{"bias": "none", "schedule": "wsd", "steps": 10133}
Each number is 500 + 25 x the weight over its row's rms, rounded and kept within 0 to 999. Layers, rows and columns count from 0. Numbers have three digits each. The size before them is the row's rms in percent of the matrix's.

# up: layer 5 MLP up, 576x224, rms 0.165, rows 309-327, columns 112-223
# down: layer 5 MLP down (transposed), 576x224, rms 0.0911, rows 309-327, columns 112-223
# gate: layer 5 MLP gate, 576x224, rms 0.152, rows 310-327, columns 112-223
up309 088:518524501541485507531520469469468445501521470534508504489461539524525553477478522578471465493510490505535498516497429501520476501527491492488502470541495478468501489545516471484512502486521503494512549511515507503501488506511488507449475517520502496521499495555476508516481486533438498532487463530510516503500490496494515512561516513472
down309 092:505491508519484510521493481484486506481494469528537475517503503502533497487502499493489492562497572509486530472488456513469454501532513515470467477510472533478466491515524482442508533471507520529510498523514507532469526499538506523528492500450511479488435463561502478507498513500478500493535470469456484518474511482534511500497498549437
gate310 096:508521470550442538505535470503476496502532466508479559505462480537515509515558494524502553526468465525492524518502516528474513467503487496456466507475505507510514484472531499509484474464480484533525488515469507514554495521494505509508479478452494526487518495497498477460488497493471522488459444504439524490493485473495546507486520482490
up310 087:522524509493484473487436497497502491450467524473531482519544539503502515488518484519509509472510499487517510449481471496495462523480500495486508474527457483460520509510518503491504460493500499503543528428515503509548520514463488485513485523524467496517517506501501531504566514514485475475477527462471456464471503478514480546510497506470
down310 090:507481511490462531488494506522485503516505460504515518477501514545482526493547494490481523516490482501515484545521538495511507484469490499502510490517544493480450495506528508492519516478506507528481476501494495471526515447577544497509513495506503519502525473502526468487496532514525511481501505550449474510531489510490561451445532513513
gate311 097:521499540528488534506482467499488552549489506482477523521515531486454532496526470522509493498490515507493493504515458531468508498540542517509494497469465510520524508483461500515557503457496456538528519445492532495503484480483474522469573462472526501490512489510554491538535514488510462481467487472488527476516479490500469488538488526534
up311 091:510514496527519509486521525454496501487506527492504504511485530513473516475468467467512516513537514541509510471483521500478493496515481470475479495500500514535506518468461462474551456493462496452518496525502534429474472492487488519466520504491493537508526485551535501529458496508489544511519509504490516477523487517493508520499512492533
down311 094:498495457497476470499507538530476448501514459511472521453510508481527507526522519465523464516533494484490512508463504485511511496508511472466511520518482452431492492514504501553476491480478510507512536486535511546484526502511496503550503525486482462513435484490504467479508469562507505505540458486523480573473501515483485461527507519473
gate312 105:514497524452569518490442510513507513516493503496523506467497482530461481496490531519498475485536477546563502500512485510510520466513499503495510517492506485513500509469505508475522483520513512516483460460519499468501468501518468484459488499476539480505502535459499442497500514495506461511490516495524496526516468516514507495492462494489
up312 105:512526521447548532497505533497500516548529494483521480474504514491452519487508496493484478511492501545500492495509516518506483455542503520486506480481469505539451552502551476471475497532497515514538481483438509556496507504544463492505535510468501551472520538495498487471500526483488487521486513521511478497556444478475494477493463496528
down312 102:483513512465478505538540509532517483538472476494481449505469491503508476475487484486520518471513506536473489541470488527557461532528496505444529469510500483508490545473499514486533476515489547481538490511504517508545505519532507519487493496541514533511486491491512516526548496506473491506510509496441440479525537501485479434497503487473
gate313 110:497509496507489519494508509504495512491510525484516487513508512562530506474497464544492510505504518486494528496542527463480509451451488533477511515490515540485503507512484484502508513481539502498480524444486513484506516519458490520459503515468517519555457518533529500505479532470500533461481497480479523453491510502489503501515514542556
up313 104:510466499483511517488497560467524458517504516484523508517475513486479488477483509493498526531523493466507476564524497495485548508553498483533544481496489498502468513457495482480506557464473492518532465489467461447520487498479493531484550550470450540510468480506467534497478508479516476505530460481541508495515526481523503479498481481500
down313 104:491483472501468499499512457465486551530495524521495482503471515487477503501532469484470502563457493543459499536552485490471502497539528522505553514487504534523516440462482476507464494519478480495520485501503510491505486551467541489559538483477543488539516542516507533490500523513494489507515526538498526488528500511514481485497467489485
gate314 096:515502494509481469543544465478502470577506515500470491524499479486491508475485509498520518496524518452503477473465485495528504516531487521506491482451511512529511535490478466475515491461501477454486531537491513520506502469520507498534519524456508461487526501462521470522448509492485496455495476520461524485444491508466528509474492524466
up314 092:510476506445494513531458545505504501493481497531508509564475472502515465541525517484549491456534497536467535507491467479542526523482492532462454534520474510512501467524495484492505520509577518541475511491479495514481500511482525510486488498474539469460437495517484470522501504510553506497522513507450503484524491483464490524461532445519
down314 099:485431524521528490516515534511507506508472512483462446486506517493477511520492539492562488556504493510520520532520482529466519512516494505462491483476488481493475509451481488528467521463509464464490505508501514502467507530488496515518551559505494500483512513498517522517529461467480494482476436510477470499467488485495506484499509504476
gate315 098:504474526524506524466485460479516518437536543517479513568497458478484487471476499482488484498480458543482514501498513493527461490519481464478507514478502462520520510480502447511494530554534488486477496443535504511462512476492475500473480497487459469553531498483513531515528546508530516477491494550489477471495476493484468512507545506489
up315 108:503501479494507478509463546514482485504448488456499493466491504474502497533504474457527497466458504488525488525524498486525485480539462483524529508522523529480490492488558507505471526487452482506496499544544461521522497490512547526493496539530497515479478515493447467439524500510521474501524497481533472540480480518516438514499488530512
down315 108:502456529496487477509537495497504504442512485468496485493498465519519489559493492483520481524474565501515463513487483481502514523480458504533470497510538495444516492503485509518482470516517530525441534528462507491486523477520472475513485474477465469490481524504511497474475462530501515501546477470484552475488504514481484552486505515536
gate316 092:461511528509470501481517465515554506497542502510545486490522451510476512561499529486519501506468520491491483482505553505477504471505494508509522474539510507464512517463483526550462519519463522498544476515535472499511484530483487503501533532493540481480533487504499487502507505477518498494510565504474507493498459462508470491481531450498
up316 093:482440504463475458547463513522515516518529504506527501499520508504457550508538525448517536540482522550535491524500491553486482549522489503526522474530532555486447519481463518537494504523505487487515501557501472527461473500509509516465550495465511486516500497518513497501504528492482523470515509524510501498524533503478482542483479486458
down316 086:523633539539521493487494466469500528488447497494429460464473486481477512496506523461491506526519504492509498512514510523490501503509490484483510538476499468532524506510500520556468506547511514540523514488504497480543501512477498497512550529498500501490490521484480489498518522475517517454486491509412508526485497465548528467480489466513
gate317 103:514439485469462530515505492470490484450489485516488504483526509491496507503518522507507515492532461524519520519478481450520480563531470494505479519517519519516454483508484499547520462538497495527483504519469468442516524505446493480496505522514492500503538538503500474543493517464511520522528514483521535483488468535481508491487498519549
up317 105:505491514538473519514502498494499523505479489506501534494527487523519472507529494482550518476489504520454496494488547496497480527517449491479469511488541481478514476508487498483458535548505546530496484475505523525482487488492513531518504487487457507468469529496506505538522454490494511526533451497511534503463473549501446512524519483497
down317 103:496514496505507487569481522513441539468497484497467516462506524437516542486523519512511458494499513524475498519518513521488463499492514486478474476508491491494485523494502483516480511548514483456475505563523481498547482489489517450519479513537493470465472505530472527444440513488493502509510504490478496494482484511485506508497500496484
gate318 107:459454514512491481507494541480489519488540459566493477543480505483523464500476472482542487500497508487552456528475528508535531526534481516520496491472507473507497503515491502515509508535486485513504488495542496515495526467491522514509507485508487566481469518511505474505520491487498489508499518538455440519490529455522502487544537490520
up318 109:512512519503508477547460489521493467469514534511509514527536527487456487499549462510518530492504501485538543473516496486470511522515510479497530478496483483459502473495533505545544543449514493451500514497507508528478486532468507516493518509538511520496520497458561531494481521429477466499476485511506478468532482477526484489553503512518
down318 111:497473496522487476494506528456504517517549492554513501517493538499468546510533485507506500512514490487524540505561516491507489517537527483529453438497494479541490518468531481490467502497463488517509551506494492544452478521524494478469472523480535536525509469464482519498523531477524512492465483495424500564515506505464531480513485536539
gate319 100:505497488516498470479487511537525485505507536509492528487531507453510528512518498527443497495482484491500490498504506501520489508528520460446516497483485528469510462452536530515509517503507480521476486500502534476494525470473469432493521533526545534514483536496523481549494479445484443425512479457484511503467509480525489528515500494500
up319 096:501462484521532495539486513529534553463542510553448496468470525503507490495506504524436529482519484493507558510485472495478510499519519472505500464503516479483565487516447504511460464526522486494453542525485507512528521506543490514479477521521534489515501507506494516507522489517507477509467517432492512474517515487495525526514461521493
down319 097:510464477492513519536498544521497492492516496538469531478532478500493478532480465515515486479493536512461472513501512522489539492503525537518501517483560500533461512499533498510464454505514502514501495545513486483553481489501480469539492508493509507509448519524487476536497484483516488496496488499493456512460483485535520484514528525500
gate320 100:478453506505502542513504509443541509516472487514506534520494537482473522516518513487454511499540487522538488513487523497527481488472550452525505497506475505522483506506498515493500523486503484515529532475502521511508498502521504539505476511494528471485482584504494487511500508490505549506479496480500504508521508477531497519504455537508
up320 101:486533512522480479537501495502476549523510520534493521475504506492484479464515473505497512487498506430483458504486499540479495545467527501465479501526527481505483505449493513534454461540462509523495519527467522465505477483455493533500534500493496474540485504517465498503544524551492499469484486509484488502447470491472504538487544512487
down320 099:481456476508488467485501497490477513510518547499472544485513489513532468456464481532503459525502562488481512528487524510501516499496497452460488542484490493451517503459514477569499484488491523488494530521499509456457481545516476501493486424504497490531517478502495503498539480489500497527508495489503481533470466473478520498524486532540
gate321 092:502481452483496500480502482509514484542514529457485529509549478504509492501530444484505485485436515501454520490468534523513504519508538483487492546499470512529518528514511442519514515563514510520501506506524499536520545472524490511544463508457499478513461468461503492535527499495465483448485519515468506517507528536462449518490504519467
up321 095:499523483484449505493508468553499516480494533462522509501465447513469578506486492527554472500482533500491479497484530497516464491526507511451545482464505488494500476511473486529521489510429479512548472494541507479480504444518510472493483515499459509473500482489533474518503499506473474498515522463471534536515509496528499493537521471511
down321 097:477510503497498511512472500486527500501570449558509516532504504479462486452522480486513562487498476504485520509477499458490523517490459489475508497492491512468525506481474479509449500493532527511484455512487519491519474499508468512491518512506493525487515484474503477501517486499505451507470478478479493544501485567503500514491524505486
gate322 096:509478494517521516490510509495508539521484517501506472539491497498524512503456515519488531501509525481514464480495520540489511480528435494544460518499534476521493543500483514502460496506506481492500461499477458469535477509540537489511509468514513495538474504498529481507490498509495509536505501455492491472513507443476540536470568463511
up322 110:492512463509483530501527514521462508534513511497486473477515492524527517475515525480477544504528513501519468485456520519450496465504512472524486502509540508464502509501458516501502528482486490449430504498472484487531521550519496484494497496516533501508514510508512481477452508510505508546475542483434492488483462463481471505501522481479
down322 109:475481478521509470498485479520460544532471511453479503467514474514507517461552513515449499531525498483526507477486502529509509514507462545526496504513503518524487503531461520493531504518467514514473556489484456479499510507578465490526522526490489507504535504511511474469463516494525496509486504503511514486464552529456536467553505496488
gate323 103:481503535516498462487466470516443486474471448529493472493505494488483476533483473507530518522515522522497534467437557502539438486496478507501513486488495515539533503511496477488499496534453525501486479537508439562531485467536526499486493488520474506512477515476544508509491503488525507513527495503532475507507507451474488517474470521474
up323 108:531535487490526487503497474518465482513502496467461438481478526495485493527501479545533487533508535507505495505482506487507494474501462497538525467493467489508508520520531482459512487543519485542476466570510484505504458465503518484484493537472550502503499528491514493478523507487476513553472496510467479505504486482477407468525507520451
down323 103:495478520491527546479475518490527507512552545499484528489527532504499462483504529510463522437479497518456440513502528481551552497533509541485498481510512536504497457525499530525486512492527506442508507490532568480508507512498454519539511476492516483486469480524502480458511500512499510514440547493532510466496524484498502495491494506483
gate324 101:506479466493506499497501502513475534485530494459531526542523464515526519524495492543432523462516470478528508530503523472475512493522555515485503565524504504528507513514521535494526516495475527528488481552543473491497443480505499475484514511484517504509483538542493505470482483499523495475514522559501517523478503507466481514490476510544
up324 108:469511485503427524514447470501505558476547495525506498521515507523534474488478519507546477515510518479534447465518524508501475509460495473550509484478523529483513516542494490499484535484514551506569508485542472483505502451493505528501502493507498498496486529517510502465463530473518505486469485466509508475488510491466476457499479468492
down324 106:536488475478466516485469550510527507500507503483494542477517486467517518522503453487485474487507487495514505488489437485484487552531490520558483490495546497505491501490493483483498508504483494521503528490532486452498526471479495515541506452517503521513512555469502519499531534539508474475514496477512580491455512491511557535485489493464
gate325 106:505444481513474553508518531505459477526485470471510495464511485513485526513525512545500510509497473510513527506511495465533496500509500485515528519505507548472477484460524489544552497492484460488531555487514527543497499545480537502491491491507484517486546508506522463500473505507538490496510490494503545497500432541524520537497460520533
up325 107:543477508494534485496502483497496544543476539483546492472503524474510502536483502437474518544529499509485514487492500529546538479502501500535448472489515505516436493481496531481534537474457515490558477518467527486467487472510538508483489500462507569511493527516517567484500503517479506512545525499501506485517542510476517516509526530506
down325 108:494496547486477471486500534493467484501496504487536494485504477471513496497476491476496513524482504510536495533507467502531477500499512502548480460525501565528486500474476528543476514516509492558534502508449531460504511472480502492514489509476577513528467492489541494500534527468514520491544513519477497528485493515537532499528490511501
gate326 096:523517504520479501473510530515516480487464487493558469507518488513466552504525511487507519535519428500498450476458495478491478501513524477521483506482533504533504482557488479505489514444501479518480505481524522527488454513510498492514505524494507494482491467476494493479518531508490514499557493532511533562459446459521497504500498514454
up326 099:520526488520482527468532520462490476525513465507492544486495503462454473576463508507497521499519499491503476469468503529504534525473525517478474517507528490481467488513503519515506510467452479483513499528536523436513570494525481528494492476516502538537548503529514512486506469519487515513474460460502471477494507516501473509527505481524
down326 096:538489461486450519510511505501490528473492522468511531527485490512480490498543473493498474498475529497486487464503508483485489489493472505521448498487474508537503482457493502517479474505552510524503542485499524490533481502517503499529467438516503497502495480470471522525509502477524506486510511459465508475516490522506508519528528506446
gate327 092:515473542475495494566509508531491457503489522490510513495487482476466525500495534496531518459511438521469477495513509514475463502498474502505527525534475443513539468511503481530456460500520502466512526498485506511487489526487537458528478516513529491519538501490473490493489482470486485489463471494475493481499550490518461492520494473487
up327 090:495524504487541516482537467509492490485476474506497479503500515438487499509445533528471483472506472485500481517483499513475482487545446466472476450510531478523471483519511499502479490503509496405468461501523513488481469463470471486458486458554490486535481478515525483489521516464458507491448486496548498503558498498551505504466499495474
down327 096:490474527542491479498509513505445522466500496456475497537489530495485475480561497510512498500514497519449545516487497498472513489514512479513485527449506535490478484473487543484503489489495510477483524547473506485529518481503438490447497481509487509461447471515545499517481513521539511517502508506516467509476451500494511502446540495502